config = dict(
    num_hidden_layers=10,
    hidden_size=160,
    num_attention_heads=5,
    num_key_value_heads=1,
    head_dim=32,
    intermediate_size=192,
    vocab_size=1024,
    hidden_act='swiglu',
    norm='rmsnorm',
    norm_place='pre',
    norm_eps=1e-06,
    positions='rope',
    rope_theta=500000.0,
    rope_fraction=1.0,
    qk_norm=True,
    attn_scale=0.177,
    bias='none',
    tie_word_embeddings=False,
    parallel_block=False,
    init='uniform',
    init_std_qkv=0.0353,
    init_std_o=0.0353,
    init_std_up=0.0353,
    init_std_down=0.0,
    optimizer='adamw',
    learning_rate=0.00234,
    lr_mult_o=0.876,
    beta1=0.9,
    beta2=0.98,
    lr_head=0.00261,
    warmup_steps=273,
    schedule='wsd',
    decay_fraction=0.908,
    decay_shape='sqrt',
    final_lr_fraction=0.1,
    batch_tokens=16384,
    max_seq_len=1024,
    doc_mask=True,
    train_tokens=151500000,
    max_steps=9247,
    dataset='wikipedia_en',
)
Each number is 128 + 24 x the weight over its row's rms, rounded and kept within 0 to 255. Layers, rows and columns count from 0. The size above them is the row's rms in percent of the matrix's.

# layer 4 attention output, 160x160, rms 0.0763, rows 88-127, columns 0-79
size [ 84 104  85  84  88  95  91 110  94  93  98 102 105 117  79  92 121 106  88  84 113 134 100 102  95  99 110  96  82  83 105 101  99  89  95  86  99  89 102  92]
[[ 96 106  73 123 165 148  94 184 146 103 161 159 102 125 115 121 100 116 146 122 140 129 131 151 156 155  88 130 133 112 150 133 102 126 146 111 179 109 132 151 134 179 124 106 149 148 157  95 150 117 118 172 152 156 118 165  93  83  90 149 152 131 116 131 135 141 165 131 124 102 160 123  98 109 145 155 109 150 137 169]
 [111 133 107 132 110  86 126 116 103 149 114 108 200 124 201 116 131  99 118 136 145  75 142 112 157 159 150 187 177 121 131 147 123 126 111 119  74 161 111 139 155  98 134 106 141 129 139 140  93 114 135 147 144 119 129 122 119 140 108 155 117 120 158 116 120 136 152 134 142  88  99 156 184 176 119 112 171 127 143 116]
 [173 131 164 188  80  58 138 127 145 168 119 133 111  85 139 146 155 160 133  76  85 108 144 149 195  86 102 149 158 165 123 131 132 132 118 170 139 147  97 113 143 131 139 121 138 134 125 132  84 147 151 124 177  98 113 147 158 122 145 115 103  78 143 156 128  91 140  64 138 163 138 127 111 128 147 118 125 124 107 161]
 [114 142 143 133 149 138 128 103 135  92 126  96  89 130  77 159 128 156 118 111 130 127 160 112  98 100 140 124 109 100 115 122 156 117 107 119 153  90 132 156 156 152 107 144 161 117 167 153 118  80 121 113 105 136 124 140 142 160 103 100 125 124 124  93 161 119 125 163 155 124 159 157 127 147 117 133 127 119 118 133]
 [ 93 125  97  98 178 172 105 135 145 126 138 101  65 131 127 145 124 152 105 160 154  94  78 117 152 147  88 170  48  36 138  90 109 129 119 128 138 136 119 105 148 138 151 120 166 110  85 157 153 139 145 148 150 116 122 122 110 101 128 109 118 124 113 188 107 119 141 167 100 112 123 140 165  62 119 148 123 117 110 149]
 [162 161 164 106 122 118 163 143 114 170  94  83 128 154 120 114 106 100 128 126 155 116 151 117 116 135 144 103 150 114 134 120 125 121 129 163 141 140  62 105 186 120 128 114 140 155 137 158  74 125 125 129 126 141 115 134 107 136 134 133 110 118 116 141  81 114 115 107  86 137  60 178 118 127 128 168 132 104 143 142]
 [156 109 132 101 150 153 102 179 100 115 189  91 115 146 148  98 114 107 149 149 139 101 145 169 180 142 103  94 122 116 144 120 123  92 152 144 108 122  80  96 146  94 129 117 131 126 127 140 124 160 157 120  81 162 165 164 105 110 140  74 137 116 129 127 159 131 128 150 102 123 140  84 124 134 120 163 118 165 118 163]
 [ 88 131 117 163 144 148 120 146 160 159  84 136 120 156 159 126 105 180  83 143  92  90 150 130  93 182 216 163 125  91 117 121 186 172 137 137  93  73 114 122 134 159  96 105 127 129 143 110 136 132 121 131 102 148 136 137 110 136 134 105 112 128 112 150 128 162 136 120 131 102 127 151 141 117 126 135 123 116 142 140]
 [138 119 119 124 108 133 150 148 124 136 130 123 156  94 174 160 153 134 111  73  66 166 200 136 119 126 103 163 127 156 132 139 110 134 119 118 136  90 166 178 105 163 134 100 130  99 132  79 166  95 158 147 121 111 102 124 153 108 105 122 130 148 115 106  75 122 132 126 130 155 180 135  79 101 107 106 140 102 133 100]
 [ 98 183  97 131 160 109 108  87 140  99 136 133 166 139 110 159 112 142 140 168 149  92 123 144 134 158 138 151 117 104 159 141 156 128 108 124 134 156 146 140 100 148 102 130 114 130 119 100 123 114 163 123 140 124 114 111 122 132 160 103 172 138 105 104 143 162 169 139  98  69 133 136 163 182 138 102 150 120 144  62]
 [140 144  99 129 132 154 111 111 139 109 151 133 133 123 127 143 151  98 177  90  85 168 115 148  80 115 124  70 137 131 145 149 148 113 120 127 133 162 134 129 119  70 144 140 105 164 100 141 106 117 138 126 145 149 107 128 165 183 128  97 129 126 141 123 150  65 105 114 181 127 173 167 158 167 157 141 144 127 170 154]
 [213  87  93 104 122 129 179 120 125  81 134 158 129 143 108 117 107 161 126 107 125 174 116 108 125 108  96 158 164 160 119 138 158 125 139 153 105 162 100 114 170 105 155  74 145 139 114 137 116 147 101 162 100 115 130 146 118 150 134 113 110  89 148 120 102 154 147 148 131 128 103 151 153 142 140 138 118 155 105 111]
 [131 123 176  86 121  97  86 150 109 109 114 121 109 117 130 153 120 117 152  95 130 180 120 120 100 117 168  96 136 154 107 125 147 159 163 133  97 116  93 124 133 100 146 129  99 139 129 159 140 152 120 133  95 129 112 139 120 137 143 111 108 106 139 143 132 114 116 180 117 114 120 167 150 163  68 146 158  91 146  65]
 [142 109 144 149 117  94 117 158 139 147 148 137 112  92 160  88 167 177 123  93  87 159 157 211 137 106  87 123 183  68 116 143 108 154 125 114 174  99 121 111 125  89 181 150 118 104 119 139 132  91 151  72 153 118 159 140 121 143 108 132 114 133 102 163  95 143 125 109 126 158  99 146 111 101 146 156 133 129 143 108]
 [149  93 115 124 100  71 178 113 152 120 143 157  96 176 168 139  72 119  99 124 120 125 149 139 105 135  86 135 118  96 142 104 130 129 145 128 146 120 100 104 137 134 169 147 153 119 119  75 141 136 141 111 109 100 131 116 149 116 128 135 104 133 142  89 143 151 140 125 141 106 103 132 110 109 126 139 111  99 110 133]
 [135 119 164 128 111 158 140 150 126 143 122 142 120 137 119 153 142 116 123 135 137 111  96 134 130 140 162  91  73 128 142 139 134 119 150 114 129 125 162 160  72 158 112 121  84 142 118 106 151 132  96 116  90 137 124 114 155 134 177 128 150 150 141 126 123 106  82 128 153 140 155  99 114  97  69 113 110 124 113  91]
 [147 131  93 120  92 129  93 101 117 146 130 146 125  87 154 130 123 116 109 110 158 116 154 133 117 125 105 111 129 107 112 156 148 189 195 142 110 110  84  79 155 117 168 154 123 159 117 171 143 166  88 129 131  74 159 158 109 143 110 109 105  97 147 138 100 101 123 101 123 146 122 153 159 123 153 121 138 125  98  96]
 [110 106 121  85  86 139 130 110 136 106 147  96 112 156  99 102 109 133 143 107 141 148 140 132 124 130  77  87 137 103 158 102 116 128 112 117 134 130 129 153 110 147 133 112 123 144 117 142  90 136 111 118 114 150 101 140 107 153 161 116 158 154 117  91 131 155  99  99 141 138 183 144  87 135  85 152 102 169 111  94]
 [139 117 116 108 133 155 116 116 137 169 117 135  98 131  83  90 109 113 188 104 142 128 121 133 108 109 127 122 150  85 131 162 115 113 141 128 119 162 145 142 143 138 169  90 143 120 162 131 127 129 104 141 104 105 147 181 142 132  82 141 163 107 168  83 164 120 133 132  78 124 106 105 151 150 126 151 111 134  93 161]
 [ 91  77 145 139  78 127 112 128 107 125 152 120 174 104 173 127 152  84 137  87 134 131 100 104 165  95 129 112  87 138 154 146 113 118 136 143 109 126 131 128 156 140 155 158 135 148  98 140 169 148 142 106 201 113  92 120 136 108 115 134 137 120 141 107 149 150 121  98  83 110 136 181 116 138 112 119  86 121 106 140]
 [117 123  85 163 170 130 185 156 139 119 102 123 147 160 140 136 131 143 144 148  81 107 160 116 139 152 134 156 140 109 126 146 150 101 126 143  76 158 106 150 157 112 139 141 134 103 143 105 114 140 147 151 116 149 129 152 162 114 113 128 109 133 112 131  76 165 152 130 118 121 107 132 141 154  85 140 148 129 133 145]
 [114 121 140 140 131 146 114 165 155 108  99 117 112 132 141 149 132 157  80 118 100 161 152 109 103 112 121 141 139 129  89 137 136 132 108  86 107 103 162 122  96 128 111 163 121 126 128 134 119 108 131 127 134 146 161  89 132 133 133 132 150 187 106 143 106 117 141 150 157 134 145 142 127 164 122 103 137 124 115 132]
 [112 157 123 175 159 114 152 132 150 132  94 185 139 147 109 159 102 138 151 171 152 106 146 110  80 159 137 144 160 114 109 145 119  99 158 129 112 154 121 127 156 118 125 138 129 103 141 102 100 153 117 176 100 117 139 150 171 155 122 171 129 123 132 105 104 136 109  94 108 132 115 133 129 151 154  53 130 143 144 119]
 [161  91 203 130 101  76 115 173 123 159 187 144 161 111 196  89 153 143  84 113  79 141 182 200 151 138 101 129 173 167 139 116 123  96 150 122 131 159 127 138 125 136 152  95 159 114  87 169 111 167 121 188 109 135 147 153 112 153 111 118 140 107 145 133 137 110  94 144 145 122 133 146 135 156 136 120 134 106 139 113]
 [152 144 129  94 124 177 138  75  87 133 136 111 115 130 115 135 113 155 158 159 142  98  85 154 151 134 158  95 121 152  88  91 151 138 102 148 114 109 122  75 110 158 159 122 126  99 116 145 156 133 137  92 126 127 126 106 123 138 120 157  89  95 163  93 137 140 110 117 100 136 110  87 104 118 148 155 106 136 127 140]
 [166 106  79 134  80 101 131 127 101 143 121  93 178 137 196 133 108 101 120 114 139 172 145 147 129 129  99 127 161 164 123 151 125 127 113 162 104 153 144 160  89 127 123 147 120 140 129 137 104 103 113 132 153 138 129  99 133 101 111 157 135 180 117 173 110 103 132 132 173 171 137 134 120 117 146 164 106 145 110  94]
 [180 127 114 108 123 142  89 114 154 122 118  86 113  98 135  92 103 129 143 100 107  98 135 154 173 159 148 137 106 111 113 125 148 121 129 110 124 160 140 118 130  83 124  95  89 136 112 103 127 140 121 148  91 136 135 131 144  99 144 150 149  98 113 115 144 132 108 156  65 143 155 138 141 114  88 145 110 137 112  95]
 [163 156 125 155  95 119 108  63 116 115 108 100 128 152 113 109 137 136 146 152 151  97  99  87 158 149 191 138 110 116  88 174 118 122 122 110 141 139 144 109 144 121 112 119 129 141 114 119 102 151 142 188 166 118 145 124 139  95 117 139 174 117 136  96 118 128 138 129 190  77 124 149 149 102  95 113 126 191 140 154]
 [129 151 128  80 120 120 107 163 125 139  87 131 114 177 168 118  98 116  93 145 105 182  89 134 122 164 119 135 166 161 146 101 125 113 102 100 164 159 108 148 121 136 162 118 109 139  95 129 130 134 157 126 137 143 134 178  93 134 119 135 141  99 158 152 110  99  95 135 189 122 128  83 153 135 148 113 175 118 111 136]
 [142  83 120 152 181 125 128 150 177 166 123 124 159  53 206 103 106 141 155 100 112  62 160 115 158 134 159 135 111 138 107 145 134 122 128 130 138 107 123  82 132 150 125 112 154  99 156 116 111 136 164 101 115 128 111 129 163 127 129  89  97 132 111 163 122 147 137 110 137 164 115 129 116 129 124 107 139 156 116 177]
 [115 114  71 141 105 179 189 139 152  89 122 127 142 143 117 160 142 120 147 175 158  92  99  95 117 138 134 176  76 159  82 142 144 146 128 129 118 110 155 143 107 171 133 106 121 109 121  96 160 139 158 116  96 133 128 127 105 104 118  83 147 127 141 121 138  94 172 117  84 114 128 125 128 113 165 133 103 122 161 147]
 [108 129 128 118 160 127 116 132 154 119 150 103 138 145 149 116  77  96 120 114 163  86 123  73 134 119 136 112 115 113 123 112 154 155 158  93 138  73 117 150 132 155 146 144 125 141 174 158 167 121  90 102 127 141 136 130 105 142 153 106  99  98 131 135 138 120 104 140  62 120  99  68 147 112 163 139 153 102 107  67]
 [160 120 130 108  96 127  88 154 114 164 147  68 148 121 182 130 128 124 103  83 102 143 145 151 137 141 112  96 157 141 122 146 113 118 153 102 178 145 113 153 136 142 136 114 155 157 134 151 136  90 110 151 147 126 147 148 129 146 115 135 191 128 168 131 118 156 144  85 147 100 196 152 144 144 113 136 166 121 139 128]
 [135 148 154 115 102 117 126 119 109 131 140 161 157 104 126 165 178 140 160 141 190 127 147 194  95 149 101 174 153 135 118 145 136 148 129  94 140 151 147 121 101 130 113 100 141 132 126 135 136 102 158 108 124 119 133 123 104 142 125 103 144 126  85 116 106 127 134 106 126 172 108 140  95  95 129 114 113 166 110  87]
 [159 115  88 142 170 152 137 125 107  99 116 125 141 169 132 105 114 115  98 114 134 104 143  89 139 152  92 113 100  97 109 128 104 146 116  92 178 104 198 154  82 126 110 110  73 111 114 114 156  79 161 141 160 133 128 115 119 112 156 118 150 180 108 124 128 102 116 151 146 120 142 138  94 123  55 144 124 144 133 154]
 [144 181 134  95 138 145 136 133 135 139 119 114 105 148 127 125  98  86 154  96 206 138 166 126 107 130 117 123 108 104 104 224 114 121 135 146 159 115 117 148 155 139 138 127 173  96 164 144 135 165 147 144 127 104 131 140 125 115 120 139 131 129  90 154 126  82  85 119 137 129 158 111 157  99 118  87 113  92 127 176]
 [161 120 118 135  83 121 126 123  88 193 125 141 178 105 143  98 137 120 118  95  69 168 156 188 160 146 101 118 168 161 158 100 125 100 118 146 124 178 112 121 170 138 147 137 126 138 137 100 138 130 114 134 148 132 118 152 146 111 114 132 129 109 138 112 101 133  96 107 113 159 111 104 128 134 110 145 107 104  86  92]
 [130 117 109 111 137 122 180 109 189 121 110 178 129 118 102 102 103  89 152 114 155 215 113  58  78 113  96 154 150 153 126  98 139 131 106 101 135 145 151 105 137 156 128 139 115  94 121 129 133 146 107 167 137 136 115 143 105  77 121  99 153 124 156 144 135 113 158 145 121 107 141 134  80 132 125 156 115 113 104 107]
 [ 76 140 197 121 139 143 133 133 135 147 104 115 118 146 169 186 145 181 105 166 122  88 157 112 167 131 155  94 116 139 116  97 146 168 124  54 131 107 111 145 146 137 140  80 123  69 127 160 122 119 174 122 177 139 123 122  81 132 132  63  99  89  90 150 125 171 124  98 133 138 134 131  93 144 142 108 105  94 101  78]
 [132  73 128  82 101 146 122 109  91 187 124  77 113 121 106  93 145 154 117 130 137 124  97 140 115 122 113 135 115 120 136 108 123 148  94 120  74 151  87 127 130 116 125 125 112 131  98 137 122 137 154 117 120 144 128 138  82 132 115  96  84  95 145 115 124 128 124 190 172 105 170 154 153 144  82 135 143 138  75 119]]